config.yaml
hidden_size: 160
intermediate_size: 640
norm: "rmsnorm"
weight_decay: 0.0
decay_shape: "linear"
final_lr_fraction: 0.0
Each number is 128 + 32 x the weight over its row's rms, rounded and kept within 0 to 255. Layers, rows and columns count from 0. Numbers have three digits each. The size before them is the row's rms in percent of the matrix's.

# layer 3 MLP up, 640x160, rms 0.0625, rows 190-277, columns 0-159
109:152102125114084226163078134092159083189140148159157076103096131101126162077185124102120145114074131100109116154119114140129136152141114075135087083185082103172096143123135094160099130192172146141129177143080096113167115148154134140099182080110056109170094108121155046153139122106155118102149161154073096122155130126118200137113137142148099068074132125116120085138089120162134135091190114147186131183115108119110135116160114065124152139146164076098117097153153135118082151109162113
111:126157065132111137108158072147176154100164166133101091133119173147069144123127095140124166104146093085133124169164105107093127169161140177128184160185116122117075141170099122134104206184041156145127168105088120109180132201136080102118153146169131071156121101117071147128108122136137173097131124143107163127130111176143114115150090079128118077163151110155160126134150101156140099115209133056145122124071121180150165114169157167125114091065123136111135132155154100119140169131119048
112:107169112100146123166158107142090163149153093150111138172132141075085111150211089111173080103113115150147117113109120083159146144136145174155122073103128084084096141185116113158195184152112144130138130130128109084129119143127105142155121145165111177147135115141128121107113172169121178179169118099137081138120105104130076133195067149119130033173197142132100138112031088137132136120097121131093100207102181142189078139125132152142140149064119135187126125121170136148140116142132068
100:169185094050124109140091142111109124107173142056142174117078122152178162154101125138151116164100146121087148150113115147139073130128088118148157082127172195121111122130132156133090169122101131067065145120180168108141088161120154045070152118107151073156136145118112066112115064134183134127107142112098132098133151096090127095116137119102165124079154158169117050109080120094140117175168133117070080160185134118106173101092144079108066117089140159096137137154145143135089093150148113
127:113092047147123148171178121156122150113227114123111110135122095148187118115153101149111146157132116128094193141102097123141170196102113167147125107065129112110184148184163166132107105140141123119156087137065139108114142129149120136151125144170144119190043122136132101127107177139178170149145130109140115123137139169129115153124098113092138100216180123154075121066139120121115120088104102086119129191088136085124121071184173111154111089136095074118185155151072160149071102100129115
113:092089100146155131143113082157185143096081106086116135168165083135158123137119109103158108179106154125079162143148137116151103170115121139142096125145180128147086133136183154108134128170077130166137157145102083126110149131084077123103123140082141196145133173050137151129116155159099120160149040091075205112123138150121094177076091125074126130176096140107153129124065099121132126125153204108101167146132175131188177123119083175123156070106132182172136112108141103081153067153156114
104:110142137122077112187135107092196141110120109143122087135093161061102077088148076154136080173094165130153161095112150133095116090148074129115152114131127097120097157095104098117103184162105157095080108094130142112093083104100125064124102077131119158101166165122124070170139119125165099119125045138211119100143100133105166148114121083129135150152171168101153153227139190118129127131123086134153161171127103075174118141152065057092098090102106114102141117167108099151087125153124131
103:107132060136181149119101116136099123104170134072107151110116229117129135096174141139143129113137134073128155133138151140098082141179092172163108086162146169126092152116149101147103122157101108112075155124117068098114090169101152088143137171123102066117133061099090154131118133149176110158121104076078092109097149096166139144104106090212113113134125149123203112131080121098163113122132093164189178165089089101144102131141074192099105115038122134159165163129128150100124154181128124
092:158088113185115076104074133167135215076103100158123145154151167142057106084171135119082097099150061107146123164150144077138117090096094175119121169063091132107172130130118058106096096119125119117135156167141120153131161151156175164123064162167164144120180167100125081144047123099139144134133080137160157074183131131129189108078126107110117218098097118126105145102117159158141107121122107139148129086146141167139104104108086078104171084108137183150106110136107149119108142118116111
028:090132094158127160140142146121150111151122074102169202112168116084165065123141135158171104155053132145075097171174129204149132092170148187131090153109073117109138195111147091133132142118143150174134102162068065139144082178082124131118095101135121099117085167125128127116119147106134199158093151140121141150118122129097092124090142166145154110162164130116125105166167085122120183099139092128087130151147105187112169111136066171138084105114220145090183124131182111096120172142095125
101:133135138100124103108149089164121143093136164110153194085096140141150057173169121103118140146169085073183142123086130101117118116124093105067183090159068138131118109142170107140130112159083146207088132132117079093149160097110152052111103140130106186105148125094092098131106119149073104108181125137101129148106089149184125067102159145164093089133184166183168158060148149122102152147152154074080108176078136096160096170168105147144092121113162107123150085096127179095109093121135115
106:169134116114081128173102080122137170090159114100151084128149156127077136113088133128116094124039125147096133074201161193162137149228134142134218173188115098085116173142136102130144161119144101204119149070111100150152117101112156104133156132143097122130156097142165111114120130112086102138127109134133096098112138121101151175138125136163115125090126186154135164145169132115088178105150082128121082175130102099164151158186089133086118145141223160100104084158140098111151103166106093
101:128158121102113126159163147149085084124081125199166096117100224141144080072094126115074129148154215152128113125122142133127102153143073073106136115141086085177105166138064093144121127110148109130155200119124098145094150091146118045131047140071117098133140124126118074154141155174166145178148160065100118112147155110102161110129112135108137100104105136106165049092118080132154130165123072114138100133079125139103106190174114122134110173092103103107101075140092109106113129126107117
120:110119156107105143149127132148106124118106155059127099129043109176129096107092108171097179118068144064127154130089159170126139179150054116147102154200073124106156127125117140184136109129165164160104160142085104104186129124094166113130111077158180112060161159138133100134165123142132089112164123090147122147131147103151104143145154026134097105174139171138126067128175092102128123092140140117103141165123125062197139181174130089088117138100135121103131110202109172157108116085108130
102:161098107082088107113087096136103090131159131091066188143073120092109107095135096078134112166062109137102115142189156088097194144098161108162109140106134118106133139113210096172136153118190165159109158136146165142073158140098204117153149093125086068138102076168162141143096155109112155176139124129069103079105183141087138112155098155134108134083101122125048111182088167102174112126137067135126104145079123112097156143163091127143126122121129149126167113198176153143134144123117143
080:119125080104108151148113170105125127166187100137079177209118134106140129154125104120233123142107120063150113098166150109174129123106109137097154145089106126162118123119137118187170124178116131132087071133102182082104139097082139139086089094130163184089127104140170127087120077084129133136114131056165139089108110126118089136126077127160125068139161153131140123127202088113136154142142061107141182120111076165164162099135090124106151086099135199082182077102133073109137123130090119
129:164101104126086129121151139109142150073137121090109113141114114160092087108096124122130179089095151144175125186134125128158116150123117125143117141152091124097115136113106137176076154121102168112179153113145095119141093155096178113128125129104119032185074122116138139131168114099177063072185102180135084104155135182116086121148149052082111144116174067116125115176129108107055174183213117120165111158148133126165156124165139203097108112104161076120091075133139120164085112178110107
067:146123070146115131142133161087100121115192096126119117171161104076148132174097101107206142139139137064154143101170151107208192111115154165092159185094079101135110125118111156187130143188161178120077119118127245083133141152111115070129108097127168105093116121134149142079119124111116120117130109119135169129146122104143119191173067139165148058147148115121117091108185103116133116158120101124141170130112091130125141131130100121126131126090080140047145089130120080139140107076056151
114:138092133147116087072098150188109144124160180170138125182091128122094145084148121127137163051098147117125159122122102103142153108118140160152160143187078125072113086109170118070184106139115099168060118169100136093113145087133138135144139121127172131119175120107152093129102167071182102109136140165181174142122148132084108099145171123168141123127213094131123082121175081137123098129121137106183141171100129180146137124126150137077077122111091209113170192181093100179133115181174119
125:076168115130110117065134112151125133117155141078124137093128136081131130117145132113142067118170122132146150154138102108140112065125151189113179171168092058131088151160116095125128119153117131096124146099122117151106101090151096017124121165105150109062144137072109093117111130120094084121196120179147134065137159095103114123111176068082135103123142164170173108114103066136118149193120152154109120204129130150175107184146099149103151088077128138083160186128137091111151104062155081
146:142140110098097100128159098166091171084161086144103141089085150129143156131124116141133159102208105154101163164147133072122077132146044126103159113149195112138114139112142164152155152090120188117151139126170174065123113124118072054168115130164157121144138170090116062199126155091070120128139103187059153122136158101114112163135134128128178198094147119074159116092072118107175088071152148145147118144126152138182124175163185144111139131108129164128113127173194129124118132120119151
118:147067164140115183062067150129073104139097138112127188172155113147140147141073144162127134142117149162085131102108110069083090102119134146187113125073149125073094103138096108103074074133133092162145097187099105146087118068116099242162089101121118170112105141107104093125085078171077126120140140113085113164111171077174135121097130158071079093081084171164174095113109165128108130134084142150114155114119117087118124066132139149127124152106127149105128106140089126093154117131114170
029:186126014160130161137148160148091156107105116078130110100114114121123121131135051165112177106126133109041184138141148150121105157154131115080142099139119142093134118130144116109128144152136147143080149137102140099077139148122091118143081099179148183176114177125094084130204144121116153167166151176019162094160126126088131130117164118166117103057200101113171109129146123134119121116138098106119142113101105159101123133133112113139163151114134121158182070219135112171187161124126123
027:136166132150096162140157162132129114146126138148090171181093117165128147068055122131152131144155136096064110172160120117145133057127078129076123159105068172135151128071099168135174145169131147139140182195072138111086120213148119131106123119124118142147161181093153133106155094155120148157153101098106184129062099106046118131086142159129134124146144115118112067141103079078124101148110128165136107150169145154085178148151148164111087096116157157151115190200116100148139112183180104
110:100104123116152127117170109189057084162107157148142126125156107124157063105108119134123135117099136128140084127148093146137129120145129142099172094136074057118094085124149175099163068107093164149172120114105084129110172190124105139111149049142115159069161139099129130101158162096107093093169100105084138131083181113133125114162168092199069180089155140145154099090096127152083133072157103151162119156163137116127093166120180180175115155081119098200176121188164139115145131166123164
086:105165084091164198122076152186146088130046101099152121115178132078127105128158119145135165183140118139118091133151099147140149109146119150211074132120106195168097156214145123120192146163101100118144153179180121116117111117095120163158143189105140088133128109069103076114195132156128117157187075121105127107170145138144128104096134162098109153078119124125108175101122116121081100097137133151100159136101134102085140114193159159144098188132058159115133113141127136125138173146173173
036:125108171184101124134158190124156095101185116146134185132145100121126134147114110123146098181065170160074162125094179126189109130146124121100105100177081150116180165087154099145117107085109115081131143119084151094124148119105108143137098054160118135140134128066081088157099181195100200166097158142122125105118120133107180060085154137122145109152163072153126081180127141107104089169103165138057120173131125161183163102081096062101083112112153125111120116157146120139163086130141145
118:147203119067140113149113150081083170155165094131153185118137149094072134132192100136147112129177128085149135147073106159161122134165097102206164187141138084094100083124111093118095093139161116128110086114108150109062140167135114118114157166114124070122089141113089111140131122135127117130109150118097152113118118136165150137145149151145128111126174166118177099144131069188097154086103126117133147123140095119073082124213144142141142127070064217109091111175103053100192134085136140
103:070095197186137160102096082132112129088110126122184150123144135102114066095125165098119093152137130137105155165193147163093085171160075145100142099112131118119150099041142095146120120120111148138136062097079067086138137087079055111112083142116161153135127141141159134138135180104052127085155097114117170140110140113070137108107116137145125154086170115149140154116110123189140160056138121109110135137101093114103179094090135087066132142077116151155189073158133163177156148148113095
104:074143065169168130156111079183068087171209085137112173181185145161109145119153108129168110159121138113127123146143097135181133111126124173132125124131048138146111094151175106162122072144167121148108110141101156103104211168110123142141137118137150137125108130148097152125137160154160129064144168094073111161119115142181069126120084138186086169176177121115153161135083100122109097132059105125176198138130134134084148147169137124131127141063129156208165152121106108148132098130154159
103:132125093105132091098124164083140128129160125139107167112132149170110153112143134165138094211107124162131120126036159148146214183065113104178159137121118148137145140128094162136105126118094103149172150161162116180092070139130120142077116123147082119161153155075121136129154090130166185171123121087120171131076139127178142095116152117057113065153102098114180127127071113047120074170169152077105101119101111088145126115125081112183136186144164103103127085129084155077121131128162165
130:102154104119109164106188157159069103168115097097147129134208160088127164116164138088186127107101149134099096207149080148139140098149149134204111076109160086099102138178175083182082151130119078156170176165119077104125079149058085164138094119128035181110150153125115142156112106099159151179132104140112105164122116160098172122099132184125076135142118098134170144114097093125092137098185124087162122163094123092114096172136160152148102128098106133141135173136143124095130158158137112
138:144161135118156140101128133135141119128176180137171117157090114078109081158097124089087099107142047148106119116091096092172147126152183145164141160094130133098134138090158103077124086217152074106123146129152103172137196167092167124176110132148168171146126140140114090140177098127106168130098141127066160070149157078108140145086183109169135058130152119163170102117150097186172156093067110100130086140143155120154040129155125140150167119134088105113184171134089077103122147120121135
123:054138107119099186125160097110135154180092148107115130153131147180135128107144130109164111105116134146130150210137106173141158126127138116139131113157144126148143129159141147202098169161182169182168145120122105130102133145102105155119065097153067138113133118141134150134121202136146166192128063118106067164095117143120187132143123169053132107218168123129136159179156059096089116140149132054156097186093120142158185101196170151116117120091137144138124099157144137141149131194102100
105:098126113085127145157114124104084151139177051164126161073105135163193108159133129169097100197133062089144090126137108113088072142153149085140158109129140098141085135127182133189150172135124181178074089123123146114126120100142127097055098096154086167074069133131093107171132114155122102138161117117088154127136084148111109212076123141162075100094072127131147108072183131115089115107113171159146137155115113143153119144166097128170130170088171091151156095124190128141115112111117183
087:112151156121133121117143111116135148112153051143104217114126095181094138181134125175159076164112194085163133161087177154163105124141185146105186181121149084158149120106089176122130116083199125144128119115085093167175137124117097123118121163152082157090104181112125116155092149139141129166099130101205136103087136164085111207122122090144142128162087154121173084103100120151150144108097162156185159066123104124135161152139137126106072137138186164118169157152125093089191130168125110
121:122150200094110112177160128105158154157129096078114183120157153089112045153161170096134106124072077133105138151125082130168141177100114120124154125149127137095115137120125115157148155091133188176147133127093127098116121100140096089142093106125118145170220096046146149182108179127065158172129105102119114109156072129155135115161162094038070139108136105118106137143146089152067177098131139092161135186079119098192135145146077172145115116147161110122124112121183165100135095104127149
112:037174146106079113151103100166121080170129175108098124110104133147038104031107145127128107118105146115098170171126110097122111154112099119113148143114169091117119156169126171133142141130126143172149142132091106065038139071065136150182106110159123085172153118118116143160170118123109121127210115145114097099096162098114148122150125143112127151119133087211149183157116138095125128124093103096173082138034140115099132073140083152133145119155153178096134163157106097134115152151102121
094:173129112124163153205127106116189095054159110116137158119138114116104128120112143142123068116106140128127099143107100139089089099087093118059083138131140155147178134167110210095106161109179053168083123136140186103192097104112154097089119151091140145105117109120104046117146129210127117164140077099123114148105156112147141107092161180087146101125160088085158124088138186097105074150121166090088145121131163090128086168158096159142122123133122128147116126126123107092167119153131226
125:064157104105086134143095107155106084114146071144136164149164061136152112050163124123098108116073153149127133149143175112109123134123105095140129160077124182118096151112120143078163117103066068135125086152089121079090115104110136119157157122150181109053156128162081145144056136123165114134114088106130125134091183084087090155099132073118092139113101194181143166171096132116129113142090137087151138133066121136149095116200097145109096177137108192185086160163127119106157140089091094
098:107051137106114137081086148169122135117104173108114143085107115140100128132076098176161114112149091179108102050114150093068101096183112115123107118146186128103140171163112115124113142139110084107070180164086175123136172146145138124118050106130180177155109141124152127090123156113148155151131120141154164139163215098147121098043103152107143146150146151143146107133150148133155105128101133138172104111118101154148152047087050069125146094171200078078161142159111127135102162122155124
101:131103124103070165065111139161120082118101116156098130134071110134064119079097150142171168127085124170164123109077144107113093155122174119135161148126072118110132090103139126176104142093161129171104135121107113076135145057126157154086087151145154172120222132106138133144073189139073146076177092136140143151115136116170176174129177129131128078147153114134161145177088114138129104161133166088221097107093139081144110099120096132132130112139158200135143179183165095113183151108106160
103:122152150144136088114164146091073221138130124124171153144153136122160102171140106069119081043063063148109071149129185069128200175145178065121089145086100115105224101059173137097130122117125075071136120151122120112156103134075162132134131106159143166180077086131080111148146130108128131102092137109108103108131152144095147095140181151153127176132145118134114094138117138105125158114135108104113091134079092155105158178092159124139129139155161090122158096119104082103119128156112157
094:129107159134112077120143129135102124167082159178202146094176155137161178170126118152171118171136191151155161132106081221107086138204131108166156124160133130142113112166164171146107164144153096087163122133114125145127060142154112107160111087145091125175151130112098148109153114103101179129145130131163165048137143164114185125145090139060110144167105080183109088171111099136108143148165121110122141169140116143088148098091158102058128092121115162096074129179115175163144136146192089
139:132110112147188111131134105105115194079162096128130184064172164177103157131152085098089084160107124053103091167089096125138139159123059145121101125025086144145132155097157174122182173125156138162156059170143118082137111145127153151131070111154163176181104093151076099132191122156152087105105122111122150159087111159116111108146159138172129106137111139099078097098152152137088099133102092097109125141060138111138126097122177062106129086151147149125111149100129105144151080093091145
078:141139080145110092180079135067125088143183111110143143071087127105131130165140112152108142157107172156137145089080128143094153140081078126106114152065103098089149146124105162147136152099113108087121111130164161141158135094094138143122157133127177102162104128135074134121112098132110128127126120148089141096090152130158140167114135139003153131217116120119136138112168099103048142065155120143155149092139185211111107147223086124125114166116093123096086133091146183185098162115089127
106:147111083109133118157133132116152187079177077192069179156121112122141115102127132095113128092071092149110116156091189177176095161125048127125150174147157152169149172141125178144143154104170116096153182122132123106180095117114127085157177108152081067142133084146114127091157073120202141141127116134088151123171078164107130112155130082114224151125127162094089123105152134086130192123183154129135115162141149127137135114149152125103147099136106106155182144195124120145078121133061158
121:117120143139144129139138087156073139099156088107155162153050148122153124101124070119141189115148133107217162149133143119138156128156083152100171108078088228189122097118119143113123150092116148120163125126074111139148130112141127123171093134143155143170120113117055153141138137140132151153096098087096141153116067129198112151118143180184172145128075127145061130084130155188145100077136134079121152178064092110159087096183134159173087138082112100160099093180144129099132152094116156
032:110169089187089164103121153189105202126178106123098179118094124154107129124067103140145151120152147061129103153182165147182110105194114124112129141127095190114107126085124146175096168136136152097117160152092129131104132060100166132124126126152119079188146098086166094069137162080097146127123147219093195117134102156126145127109148114219133104103151143133178114124201137158110118105108082135117164149129136150183153093114165101132156141124149123138112152145170141142156186125171074
110:132073115182127104105125131140081070128129120109131111105143144165142101093154136155119146095108156148163105151151132120105125110159116145097144073125165126124121122084130153153174085092193143058068177089096136092123119085096130135178149199145138097148178083144084135125075139109168160066109087123032111135137115099105126110133098158194144181075157124161132070115123104187165175114109075132153093181099069122158114144162119113152091135075129118118101120148127119087100164155071054
104:058168114107114095112159098105174090150120143188147168131126145131115162137138136117180106084117111167134147151147181148183104101133133230159162077087107139146133194162141151128100177135109117101162158157088066128116080118124160157113111084129086101090097167086086117083077185139156131155123118121151161042038139070143156136077129080176135137168092146164118149186123136116133094133140135099166131146149183145097160140105174136153129077091098123129149120109101150110135187142139128
128:141096168087137184158130147175176137137123135107099104086104107126126079111152083169111155105085184125091122112170119080081079127141166130129124146176133095136086106152191142129119101159139107089111084100125118060139112116050141048094086133115077112133156132122128088159158186075079109087118121085104127157157132169077158122143112148081118131130150122171108064173121144178162177098144210194102155145144136143164134209124157109082081103137121143137171130117164126120118160123103091
112:134155182133146159136123177159159113174165154146129112066128146134099115101113118126132147173090118141078154141127162158171101161135160144161125101173086074149135131147092134121158108130159121154082168164135083115071130160084117046090116120103119145128154083108155131122139186109120116119154200161089135102137121102124134122070144143098144048122146120136186157200170117126107094147110141134097159094211140168135098135154121163174082149145163173093139079138153190104154150071224179
109:106124092142118104154165111177148112051127088157107153111101134137159081115138104135082163131130162084137142140083089150098100101152084142151109141111100171087122098144140144154101147089088168141145197123089127068130077100108117070221118107170083158143170114184143179126166161143063118078169102115165126119123098147146071150155139090147133143139142124136129122166091078101091120086151112093173151140152133111165069192155033106090130088073178151106159126135100133146110122143145073
105:123084151163152147068149188123145084132168083174155098092090175208144184112083113162116156131120155135113100080120067127103106107096152184070116167098124097105151103116088110142102162111078132168125125210098141141119078129137124171117099173179156115141142125176130125089131114152111147102201149143110147131180121111130111175143162068110157093177150133144126132081134105153127166059124082121165154133138129194166088121082149155117142149127110077097095071146111130152148174172191136
035:125138078163136149121151121183140137093187145145141130132149122124125123154089105140088142165106122082111116134161101173169186138160143167096185134091097126013150121097168113166145185178117184135108111161104092103074124165174072134163116118123111133149106213154126094138193100097126165223048142127127213106111147140058096155110161181138098105161173118134131124110108151097168078138104104145132095128150169121142151137163117144144123170117134121129148106150184116110149145143137140
035:147149088128145198163115187092113147104116105075084169150093126096121128093117083131108123140066179120130118198178188142142169119105123097067168116131174108125183100106134176131111147129154153140109211166089083138175119101119158098130091101088145126120112133117070089113103100122147173222129127177105112097104123166123138153082170187088122079149186138154147090161103083136152105107159138132086156132136133123125146109171084136121092161117125156115116042163134116096174082107118100
089:155155057163120173140072130135113108174111085107183167127136180124118153111125183144114165170089159180116094106142095154096116138122078106126148146148117166160151116093141130110076156065081069203112097152141074042125101067118159097138136125113131076152160139093113154131128155118125109148132142168033156065152143182096193129125074147121155089113080132158147166112114088159096080170191142129097187095120116089098125125137110151121125157127104143124175138148145139178125152113120121
113:132164142108132147178134137150065129114140118117182110147138170165148125066096129123179102084108169117102118107118166182135138120107135133087132078176138137174131174138071126127095095177078101143119173103143108091167181178120126145119084184110167162128113151160101156172165109160125124116124183144078150156145202191082142131148068163151103134103118086139162107148107034118103091120120048050132086178110122162145099126136147114107103147138148146144126102153104115135152073161069076
107:179164116043117121214158118118130214126154139172130102100078133124081122163163130114140128039187166089122174092160098125124139157081060085162149137164140111146116190174099147156060170137098125063106142069159143073108169097107150097152098135166136142157065144146134102114167129129113122169128111164137142087125124118107124137160137146185159159119148107093141092142130129155132118102198086109177127159128171131138136108182139155133153123172135178138122122135093107166149156160091148
058:131142136141072068104168157148177149091107153163126165133055136110121108096114157118156117136099118086147132165131150194166146124173085128097141127159111076078127129087082157119102152142205111143111185120114128114140230138110108107101105090134121148092103122082115115104130219129093119111140165155090114103147147114097096134078132207116096114168189073102112107077165117117138108074087086142125109143114131126150104196195141146136129048085096122102086070142118136119143115137132149
130:089105135191130163075069125058123160103184093101152160127108118037131158139127114127101131090075084083065139149141153093164118117142174147128102129127176130131143070100167113140165131177141086111115101127094131158069135117062142118178167094107124105099136155110149140143130088084112158094111110119066181105186104100152150069162160124170091142099040112139131116156119151141109135135089141140127092145085134118113093116102077057127166086133133159104124117110104174047121137100092122
099:160130103124148142132134124153203148137166119110118119176135120166105115082130117136168184098098133159138143121148106144156153097143094103086097168102137140168112142140138070152112160104114150094141164126116146131125136144141132073187103148098094121119081161174123110046121109098172130149119122156168076089170120155120078128194113056104094144214191131128105164160110127129143129101171138122178192118200121139151134203211159166118054133122177096135136135172123085197142151162111117
115:090116106129204151169188125186174165139135076114096091120146128146164164134170166100103122140104184099142118142081093128098118136136094176106127161139125098122147148145130119085151122154109105117134142176113134137062173073180081092129152173189093189124161157105145121145081117199073130122151084122207076145052147134124136148152137125119122182144219082140124121107128106130103096065139146147155156132113128136148102094119087135116056111075174114135129067105092124119135124175149129
107:177126097140150124132126152082139147141133074181137133117139147165134160119124193173188143116051093153112143144103089135157129129136127118127149147139189076175052139114066094145148162104120153124151151118073135138103119141109135090038077183126124106141100199038142098135169139161141136153085097159128099126126088152173188104094139137075098070098141160116165121200089139165142169139139181147178140100137168144124161115129079138116159151141093084088066141103122158098124123134141151
041:098148125107122202171130140098116111134159116145136171142105094132130136127116087118145155181073136149152057160100118184124115188117134153151173120123115138100128118087076129132173162162120167136136123177099123092144113106108135145100110133204143114153153160129071125121057121147142168187163187151107132132149129147097110094085203159139119056135125043085106111165125128068114104131137063081136120141062124113091141134177099158142120088053125179062113114161080117146181094126104139
061:178168100140082169041178164120131205141129095167094137137092136123099161138098087123134157135200167147114127131165174134177129121179123122086166143165181166141174095137088094135104166183158124107121151149133078127120124159119084164183083127171105096195126122164115133091136132117120142141156134147072197092161178084102140139111165163157111105127115137163116090141154143157105147101121089132162171125114117155156096105161128100142177091120108142126123063227104101118175091118159082
091:116152147119152117144140138069232184045154102151134166104129129140166172153169106152088119141130113165123142171088154154122117199075173123114106109192083071116102174138091127173122140086118086096136119096106118129100158147132127107148173117162089097131079135196097061148078142150193164122167117079060121130101138126132147105141169140133148138152095118108163112110153112155074101125142134161208157118152183092113087110131074171144155119093113106105136114094165116150120099157119174
112:072162083126124123213142073159107129122175095104117140100196133148096139059107087072099124164194130049173105169128132110137108134107122155120128198083056160152134158078094163157122113163139076126087120166090157092124156148161124116121125101161143161103126126125094121127134111089112133148074086075193177084067132164143112112104163095130127218192117132097118117157134164112158137128159103135134114051099135109136112106131102130141090094174159128131106106143101106152130152099089119
111:125074150158134168167104128121149149072165090176100157117103120126137140152113175118084130081143148129138174124162167159123141091112151131108091121147122080127164188129124171112155144185131173092175176141110141157121136093107096093164183122141137064119151157098169145112135117115114141160110186170144099109160133189112143136186142076116087075163230121162184118206121087168106111138191108105111111143129155112168155114127140134152146111142147069145139123118100144179091013153129120
124:149086143163132130174099110146163179135140180106133132101103118114111165127092117140121199113137103098171156091139120147142141117144072117144130113160088243127140128117116118130096121109141171120091218112086146096156117112113169094132203090164084066088150145065102133135123138148121122137119110119121169135193140169089118084173143107105173119135152144126157094110151124172147149168184110127165159147073070107210086072111099146085085109104132044150175106142131091127115144114110146
102:129149047199081145170048133135114119103142069119161152110136155116086105172106123113156121151023117164174134089130103152062112118155099174132118142118073128073102082153151152125111140134153217173152186152121127154113122143103125115157164157208139143147106084145129145107115135123113098143067182120128075095105134172210127116118167128143080104066100122115109155106128137167135113113139068169139145127111155159149122120127137074142106118144121140082131134140182165084173117150136095
091:155108144157125130126140138076164102129118104189151188114132122080128164146098161168123151131141118170162081086071118146177172187130149124105145095132149133112179130139138097124128112148134189113165193148110125173096101141186128172247109112155093153132105106197149152093118160130149170124052153121105117149167140121166132110160112159120125104183082072128094165120108099198059164160114150152146129125054134075129105099099092153120075127140117114137085135101104173132151177127095151
031:122168088196186129160128143168153139064170132138116109135086118137101120110113039122113170147161216164152162125152154156156153108127125115126169139098120143086163142114127162085139147159079146104167165161076082166117150058119074131137120137152127098139125172062078057140169132158102166174189132122134126139114134125130153196152153158137129094156163074137119103130105110202139090104159099140142095113097170107131136169142098076120125110143119072110124067118124123185098078154137072
089:110121075123120124133079143166135151114097160132136152100095144062163122137133158191078107136151168112153179110093132124126101086143122115132105185144142181144122140108138118127095138125045062138158115103091161147103129168044061121196158117105151077134110110129083097125184133073096108152123085143117146139141118084142104123126057155123159128122119036116146161136175115101090141154167115154074165105109094125057188134158123115151106159195146103143136074109123094128154120197109179
123:079131123142142107127189172148112137156145178141145134105197142131145178075155143141194135191129178163098124155155114129160107160164149141115151068107069103168096140092089073117126130100144127125196168132089100138115146072120114159069103110198135129103164146129166126208171177138102132115182123089105096143117161131133140172110180130102088106108119180097165125104101090175118109087123183140148110076119078139119164167103142130151114149145171098149111109180108188059136192122110118
051:127136111128127136161115156144147105085155137148143125111142099102163123151144071126175112124093186125099137185133117113149098088168132115065145153115097112099097106120133089096111139160126125108144155169042136191083157105144100102142157148197133096062188160153082062108174110128087167143120169091143145144158101066111104079120206145179092043156130095127168108199126134163190164106152133083164128135098133124131191172090102171115124154130132110103075128159132108108169175111111130
100:144162115148141131207114139096130109152186066106126103112157197146160148122165062144151131077094118085192137096125180125110100126143058127160213139160121116085101135089116160157141146166070152138104170131097157125138145149127104104121113126182110158096164123068123163126094123124101060124094129126112154130158092124127164122155093071136071103125114173078156114136123123104080130130148132104181148142136111114139157110134052096085089130143202127130045099171098078170081168103148146
093:103110139161137160182105120138174125104138139095133198086155153130168114131091065197152140156152095154126120160059147132134160111114107106119154115180118136117130106163077100088132098148109154159140181144071143202135097092130139132090103107117071109094131152080112146107185203192093147098120151131151131150079125052125153148187125190168130059141150176140130116100125106125075166125164117084124112073149186061146148095098138131104100134175126041141124118097119119138155113114110137
122:143151134128129096151105117137156141121172090108041101165103116117094041158156128141112141088118156158111085112158167122129138184061087126101133108108113102074115120084144124116153099121124148188201133099128102128111140145139118122171155101132145162131132140097123128119186149112039101146161116168055162106154137097143075132139174148194142112038058126193122143136141163166183145057104105107127081147091129174190062146129130134141124098132161136156129138128126128122185104143088158
058:132127085160068123191134156157114130156152102140057140136127167078154144130089093135191128170143169149118120092154182052144154144123146072142154152072080131167119146098114076168103148125079158120124186150098114166086124145095145162154111145135116166134097155132043108115150172091124145144099061143140115128102162044088111136125139154092113150158183156136178121170124094115125098127146121149132139112126108119092146161162053103141142189117151144119157111160145111156060146163146220
117:106122123096150170183074159124142142151125070132111078160094140122132154120166091133198129088116051086094103121113153099134113085119130090112160138122083157097123137104152137178071119117122138102118109163148134126118164149128154117154141127194119114163113112150110113142152175161137139111112133145135168108125162150118130169129197161104123087115079173129094152175125084160131139110151022094149104213143115111163083101177145122115153141147133144089102176164021071097090159053093099
108:110108151142129102092118174089138163080182108145135163185088095146139092126175056212137121172145157160123199086122118142149135147161173121127108092160126116092137108134181109130112136158165118176114148095120147145128143137096095176121123090074159095160102132089123149134121146137104130110103084120103156136116141095154078113113196114156067130106122121137102174156204180099123117099135066124138143145120052116169072088115071123123109123154172145125073051171205126120106180098145162
092:119131143134149138148137157097161054171131116135162089067149153106116120126127108135108138149074173207084094133128146118061141159130104129106124073112094121137138129133106114113132156072133056131106143107149177110087124082129138046180153119103128090185129103131063077186161129190156139102101080123093114128120165123137129106110116110088144095134165094142118143175086141118081090131092093168125158131139169122109146201146050099163079160135118154112153129142096161089124119137242147
127:103118130117109169141090146126137121094175130087144153189131149111127137136146064078144095147132147064106164111161151103105067110160165113143080093179093149130132108205161151141107145154180185171086235187167138113179142110110157105152121137062063058170169094127129122086132094160147175110123134078086120118126158100108160150114142173174143137094096146166096069102128127099134141148176093150160099212122159134155086095157093133127106149118131099111141089143147147148138118143149110
116:112061137187131127151158122108161110133125089085109080128098120134170073095133061129133145143075118139159116159142196163178146096152092156075144188098129147129083110094196151156118122157131144091093203105113131120133063141095170081118131083145097076181119101079128136079148113114125110201163151112155096128164057154091084135162082099092143098145151080108150130141101128133150148084182160081142133126151152115149142126162106137096096148089184097166111109191104090128126077118096117
105:128182063103215144135172136134160176122126131133081162094078185162096193082118129058107123176144147137127122125112133164165146147098131106112147143137122158161176093163080098146156132180153120130086105138122139145129132112118150154071084157152143132111117173081110162156101137124158178132131099178199122111069139131109137152116148197144177119167149111131193151137141098128082123114172104089064161094179171092110171147151061128137044124081132136122144081129105129097094166150130108
106:077152144120190124059124138101167161076104194192122177100131062097124219150124160115121154190092103154161109105169139157131082124154161190173182141133102110178101154119151134113135150144102119138143111134093161148094138108094147152123135152131103152056046177113081172125120166151134115103120115084118185130076162097166054128136093111149107059108117143129174140129110104127086118114153125150158109104143168139075103132158119168127201122118134094135120074115118125144114183141144152